Weights of a small GPT-style language model, trained from scratch on English Wikipedia.
Size: 14 layers, 8 heads of 32 (1 for keys and values), MLP 1024 squared ReLU, 10.3M parameters.
Architecture: no biases in attention or MLP, untied embeddings, local attention windows, gated attention, short convolutions.
Each number is 200 + 40 x the weight over its row's rms, rounded and kept within 0 to 999. Layers, rows and columns count from 0. The size before them is the row's rms in percent of the matrix's.

# q: layer 3 attention query, 256x256, rms 0.0409, rows 3-5,35-37,67-69,99-101,131-133,163-164,195-196,226-228, columns 0-127
# k: layer 3 attention key, 32x256, rms 0.0348, rows 2-4, columns 0-127
q226,083,227,210,185,244,133,220,172,150,198,141,180,240,268,191,192,228,184,255,182,186,232,238,338,280,183,146,111,265,162,254,218,188,229,179,137,212,195,171,196,224,245,89,251,233,213,211,125,224,201,217,255,208,240,151,184,118,201,248,276,156,178,237,153,249,220,210,224,146,144,186,242,204,247,227,239,197,175,196,221,244,203,220,187,194,240,156,246,208,254,220,196,196,193,266,234,197,226,87,218,216,276,185,275,228,152,206,190,238,157,216,239,298,193,214,208,236,129,145,161,154,189,179,191,172,152,261,193,233
k2,072,181,182,215,232,223,197,227,185,187,224,230,224,218,241,202,191,194,230,258,217,137,184,152,227,175,236,179,200,185,192,250,211,167,112,167,139,168,217,256,148,171,250,149,163,230,171,216,208,280,229,172,181,165,272,255,154,263,169,214,192,223,252,186,296,139,152,220,189,169,200,275,280,195,174,185,276,208,114,278,204,193,221,229,179,157,149,250,272,162,235,154,180,202,211,196,142,215,182,185,232,269,240,213,121,258,154,180,143,246,256,188,131,179,320,209,200,187,195,192,197,170,183,255,176,210,128,142,129
q3,082,256,268,170,182,128,161,232,231,128,184,167,172,212,224,199,223,269,195,124,242,192,129,212,243,209,287,202,207,277,206,219,161,213,178,197,107,234,146,132,150,164,206,179,240,233,180,205,205,220,279,248,204,207,171,191,198,159,158,226,248,194,181,160,158,197,191,263,193,177,227,209,296,215,103,168,195,165,204,212,209,217,186,137,149,184,136,202,197,204,142,182,249,198,160,184,245,227,307,180,168,210,226,182,207,133,209,184,107,231,187,134,179,197,254,217,159,236,246,258,211,195,135,210,274,259,212,168,187
q35,069,137,164,172,210,108,189,191,203,213,216,127,185,235,159,227,206,292,281,173,151,165,217,226,150,206,243,190,233,262,289,238,175,158,211,231,145,191,170,125,194,219,146,240,230,236,201,223,182,194,257,240,171,180,258,203,175,205,162,254,244,213,197,235,159,259,165,180,207,229,275,196,248,238,171,237,241,255,260,263,250,229,197,151,231,219,186,204,170,177,273,210,117,249,167,168,158,125,229,182,290,186,163,175,257,234,212,190,197,198,185,189,188,170,263,170,171,205,200,215,212,203,171,151,181,238,142,114,161
q67,074,203,187,157,266,235,298,210,204,148,232,156,110,172,232,195,290,209,218,156,248,246,198,224,141,201,208,155,291,153,152,200,253,247,217,166,250,164,201,163,292,221,240,200,220,166,221,158,175,248,215,168,228,212,159,214,268,158,259,96,177,138,199,227,129,186,174,227,226,184,216,219,213,248,254,152,125,171,190,235,164,196,241,220,253,189,220,137,190,249,194,154,238,168,159,124,252,151,182,128,228,147,205,248,258,205,199,223,174,161,203,198,170,240,174,202,250,156,224,120,205,249,221,165,183,188,186,156,253
q99,097,181,242,217,239,252,155,194,217,266,224,201,181,241,225,243,144,220,243,139,166,151,179,199,225,228,198,164,224,215,159,202,206,156,195,163,181,174,210,212,242,128,262,170,192,245,139,228,203,152,204,235,187,181,230,263,214,158,178,234,211,212,193,161,214,147,163,248,216,186,151,149,163,207,149,177,187,67,156,207,241,229,219,77,170,182,167,209,119,183,292,142,195,176,167,200,250,241,140,179,216,207,244,207,221,254,166,235,125,135,187,118,221,213,190,197,160,239,109,172,188,147,157,115,237,186,201,128,177
q131,106,196,161,263,139,190,147,228,173,247,202,123,169,170,173,168,234,190,235,189,188,246,165,174,150,126,200,185,150,220,211,203,175,167,215,204,124,275,219,190,160,176,244,164,203,215,190,106,144,128,170,141,121,159,192,253,163,226,223,261,202,237,144,183,156,205,200,229,172,199,184,208,100,205,168,183,140,132,224,199,227,132,158,119,175,184,262,192,144,316,202,226,159,213,196,144,224,168,171,185,207,238,225,173,156,206,167,247,109,233,232,217,217,194,281,146,140,298,159,209,114,192,151,229,210,169,215,194,221
q163,097,244,255,200,206,153,182,211,190,177,255,243,203,186,196,120,200,182,216,186,281,154,132,208,231,201,180,212,207,214,262,198,161,251,190,157,244,244,151,172,191,215,171,212,193,229,242,183,165,169,192,170,141,203,209,263,194,167,162,193,228,159,204,176,241,171,205,129,158,192,193,207,218,254,168,212,153,180,299,253,184,199,220,205,159,177,135,208,276,181,217,226,210,208,139,217,208,142,221,106,231,164,151,142,209,206,161,237,169,156,252,242,182,209,199,183,119,238,244,222,183,221,144,206,184,256,180,165,193
q195,094,192,207,235,160,189,269,201,96,231,231,222,130,178,164,211,223,217,223,189,137,224,131,168,239,235,170,223,142,242,240,283,173,113,283,197,154,228,162,177,124,161,222,254,158,236,204,163,200,154,227,179,152,159,227,256,187,141,229,280,284,163,158,204,231,240,199,200,212,229,131,253,177,250,174,191,214,193,264,130,232,247,187,199,161,168,173,207,214,246,119,203,248,231,180,201,183,144,186,245,258,173,179,221,88,202,174,218,161,255,218,220,183,217,213,187,154,225,175,248,105,161,180,211,231,239,225,209,228
q227,071,217,225,224,174,191,184,137,258,171,281,249,221,211,142,299,169,286,252,222,209,212,208,189,221,286,218,283,185,167,128,198,203,192,249,207,208,148,192,288,148,167,163,217,165,204,197,219,247,223,168,123,159,179,190,198,218,288,244,234,250,171,161,157,269,261,169,250,171,186,182,244,164,156,282,130,229,208,186,173,151,247,238,223,178,236,244,218,153,236,148,179,162,239,225,189,152,164,272,209,183,200,238,240,253,221,224,231,166,184,231,138,224,211,212,180,124,275,249,202,149,206,74,170,200,233,248,256,224
k3,084,173,254,170,220,189,204,211,134,217,199,207,263,181,176,269,183,165,162,195,183,137,204,130,194,219,243,132,192,184,131,237,259,201,126,201,182,200,234,200,233,238,179,144,187,234,268,234,226,239,156,156,204,181,243,230,152,184,215,155,208,320,217,209,243,236,173,209,254,146,221,204,213,243,271,177,173,157,116,177,186,149,236,321,184,204,161,218,243,221,228,170,193,277,205,214,257,229,214,178,196,226,206,125,284,193,116,188,167,148,174,227,189,211,258,224,214,255,217,207,154,180,227,251,284,234,152,197,238
q4,094,211,221,207,132,108,114,284,230,186,239,222,108,253,229,189,178,195,265,260,275,187,137,243,199,141,274,204,200,220,236,172,143,212,220,207,146,244,182,163,170,172,246,167,206,194,139,204,197,236,236,149,239,191,154,235,236,150,216,257,244,125,187,206,147,202,228,183,169,180,255,203,183,231,197,190,207,175,213,236,203,166,158,119,219,189,209,202,235,191,162,282,167,140,150,186,188,245,208,148,220,199,165,178,268,162,249,215,127,240,231,213,197,180,259,240,161,230,292,258,186,252,180,276,264,207,256,253,263
q36,079,182,143,224,217,155,97,258,213,172,269,157,178,268,179,210,198,234,297,236,236,136,192,257,153,211,194,180,178,228,251,261,203,226,194,264,115,127,210,212,193,192,180,227,184,266,229,198,207,220,196,163,209,242,173,205,187,170,153,304,210,242,187,179,145,208,213,171,178,215,225,193,184,239,110,235,191,241,237,222,265,175,192,144,232,237,257,174,203,211,188,224,155,183,209,123,133,182,195,161,293,220,149,159,263,193,181,173,159,217,197,163,205,156,205,139,166,242,234,243,187,244,216,197,236,178,176,182,121
q68,084,260,232,170,207,230,119,189,201,139,216,169,195,264,194,178,264,170,236,222,258,178,199,250,167,226,240,132,256,180,165,282,146,202,196,177,270,191,153,231,185,227,243,204,196,204,161,204,162,226,248,179,202,220,179,225,258,222,205,198,232,198,246,161,214,163,231,192,166,195,193,225,174,248,241,193,180,197,238,181,162,197,211,176,212,190,270,135,143,164,130,203,205,168,141,177,262,125,178,232,167,187,144,171,227,122,150,157,194,195,238,209,186,202,247,225,152,148,249,203,286,154,208,248,314,195,238,273,151
q100,090,138,184,158,164,195,149,175,190,162,116,191,201,233,246,279,99,127,200,154,207,98,228,251,234,203,218,176,165,258,181,163,158,233,151,173,159,235,223,254,240,214,259,208,121,237,256,171,208,99,201,175,196,164,243,238,162,194,184,256,139,187,227,232,177,178,263,232,196,156,232,216,187,193,183,225,199,205,153,220,192,210,164,184,234,188,200,189,116,233,138,181,74,111,175,209,216,255,178,199,187,253,214,127,210,220,239,196,143,190,174,236,246,200,210,183,220,169,208,194,193,223,213,233,201,197,199,195,178
q132,097,195,226,174,144,239,180,233,173,187,241,60,159,220,149,221,216,223,266,231,211,285,180,148,210,153,189,196,109,169,187,190,123,168,198,270,180,202,197,124,140,203,186,187,157,192,166,143,197,138,237,106,219,198,180,248,185,188,219,260,232,228,207,141,178,189,159,262,189,200,284,195,203,221,107,248,210,223,239,229,169,146,226,211,179,243,143,243,220,198,197,177,195,222,174,238,187,187,167,218,255,246,139,182,184,243,214,197,151,219,183,142,197,131,252,142,151,239,157,228,93,257,193,243,229,168,227,227,179
q164,103,216,205,182,164,150,118,208,169,120,278,197,241,249,147,194,222,239,243,211,346,203,144,205,162,256,196,172,187,258,179,253,225,210,234,141,203,176,137,260,205,153,225,214,163,284,223,184,182,264,161,157,249,211,178,263,203,164,171,202,247,220,249,187,195,202,174,157,69,145,243,175,246,276,211,293,215,162,190,140,221,211,212,169,174,217,175,186,226,161,197,210,196,135,204,193,163,148,212,143,214,212,206,163,241,210,161,205,132,200,206,207,195,241,219,168,117,230,243,254,197,225,150,236,193,189,138,233,139
q196,116,228,223,217,187,191,200,218,123,154,209,161,155,270,214,283,186,217,304,208,192,273,213,258,224,176,186,175,238,210,215,219,135,167,183,208,231,168,125,200,208,235,204,130,254,256,209,182,195,197,243,192,214,316,225,260,129,188,177,267,255,150,114,163,191,133,253,179,192,182,283,153,169,221,132,232,145,169,244,296,223,164,205,163,214,211,226,208,197,182,172,248,133,203,199,170,164,196,236,195,230,218,215,172,157,240,256,228,249,210,184,193,209,180,289,192,189,266,192,215,122,217,230,166,277,223,245,253,180
q228,077,215,129,207,191,270,256,247,209,128,265,157,103,148,164,240,245,289,245,169,268,223,147,218,140,183,229,154,159,130,263,145,214,286,192,228,171,198,180,177,215,231,152,181,130,249,240,177,215,170,239,138,119,219,157,214,167,170,169,274,252,180,218,167,141,162,215,189,216,161,242,242,185,186,223,232,238,222,234,178,221,165,190,227,196,183,191,200,182,204,128,191,190,121,203,212,213,225,192,156,220,260,158,151,324,189,183,198,198,199,234,211,170,104,148,183,152,301,217,131,146,224,197,196,274,209,217,164,184
k4,086,187,184,162,229,160,194,176,160,218,174,218,237,155,205,278,159,208,180,226,177,139,184,184,200,158,243,169,155,180,122,268,262,162,157,184,163,244,199,230,193,110,202,152,229,188,221,180,215,203,210,151,221,140,198,237,161,229,249,194,249,254,204,222,229,245,148,161,171,164,186,197,206,214,213,223,205,199,120,143,186,248,224,250,237,174,173,198,191,193,220,156,163,201,204,261,269,208,204,202,249,176,147,171,262,227,147,174,145,130,272,160,199,253,268,202,235,223,185,211,179,201,225,228,257,242,127,181,268
q5,086,222,162,197,205,241,261,169,195,215,200,161,259,227,175,136,223,260,218,176,231,245,287,147,179,131,91,181,158,193,207,165,210,204,226,191,185,183,205,245,234,200,213,159,218,191,209,210,176,190,196,174,254,264,222,245,292,252,185,140,198,165,163,214,226,219,155,179,223,112,217,178,209,218,164,158,166,210,86,198,152,134,216,237,248,211,185,158,294,157,254,211,193,264,217,177,161,209,201,182,204,185,198,192,197,203,181,250,165,218,158,179,242,160,149,216,199,224,205,208,250,174,190,163,156,214,192,217,270
q37,082,201,252,172,228,235,262,179,193,218,190,267,210,155,168,155,159,158,123,229,189,223,290,203,209,178,145,217,205,232,167,154,215,206,191,144,192,202,211,191,182,200,177,180,167,186,274,255,180,154,272,210,158,162,138,177,194,212,195,36,198,192,215,269,289,91,194,258,170,216,192,198,156,205,216,156,149,204,225,168,238,180,206,278,193,185,220,233,195,224,229,172,228,224,211,204,260,184,199,191,153,224,218,227,140,124,196,203,235,176,237,183,222,248,132,195,219,148,107,263,172,152,224,173,147,202,193,236,235
q69,073,199,224,150,226,223,183,84,230,137,251,164,262,165,272,175,189,244,152,183,223,195,280,142,186,215,260,188,185,285,187,166,282,213,228,191,261,215,175,243,241,238,225,147,168,261,252,200,174,102,266,199,171,217,255,163,224,199,238,182,136,238,112,237,258,255,98,162,276,190,171,186,235,222,194,178,249,191,182,166,191,177,264,258,216,205,223,213,193,213,241,214,211,228,218,173,212,208,235,247,169,197,180,175,211,230,220,216,220,259,170,163,153,231,228,208,191,297,136,264,147,223,268,200,216,89,223,164,205
q101,091,207,167,234,233,201,220,153,171,248,226,248,275,151,221,240,145,175,189,131,225,188,254,219,214,243,188,236,161,198,206,217,172,211,171,235,193,203,251,253,222,210,233,219,150,233,183,242,175,191,216,179,233,271,271,236,233,217,151,163,209,170,211,285,188,136,183,151,201,172,219,185,195,121,210,237,180,265,169,177,174,225,201,218,214,202,180,204,287,144,212,171,227,255,172,200,183,212,218,237,164,270,230,207,157,225,222,169,200,241,238,214,256,183,265,208,303,164,164,163,198,240,200,195,222,142,121,164,227
q133,107,242,149,192,289,261,216,143,194,247,194,233,231,121,133,180,136,223,180,186,205,140,227,180,231,181,138,174,194,246,218,221,235,203,158,230,213,160,201,161,249,200,187,224,197,202,173,268,177,198,189,197,257,245,215,187,206,217,254,142,139,141,200,238,230,165,180,184,257,148,221,197,236,152,174,184,226,220,177,199,217,202,239,213,176,176,234,140,245,164,208,150,163,314,269,239,199,202,237,208,184,201,180,329,251,190,196,163,237,204,213,239,242,212,99,207,286,137,229,181,153,228,146,180,125,262,169,190,175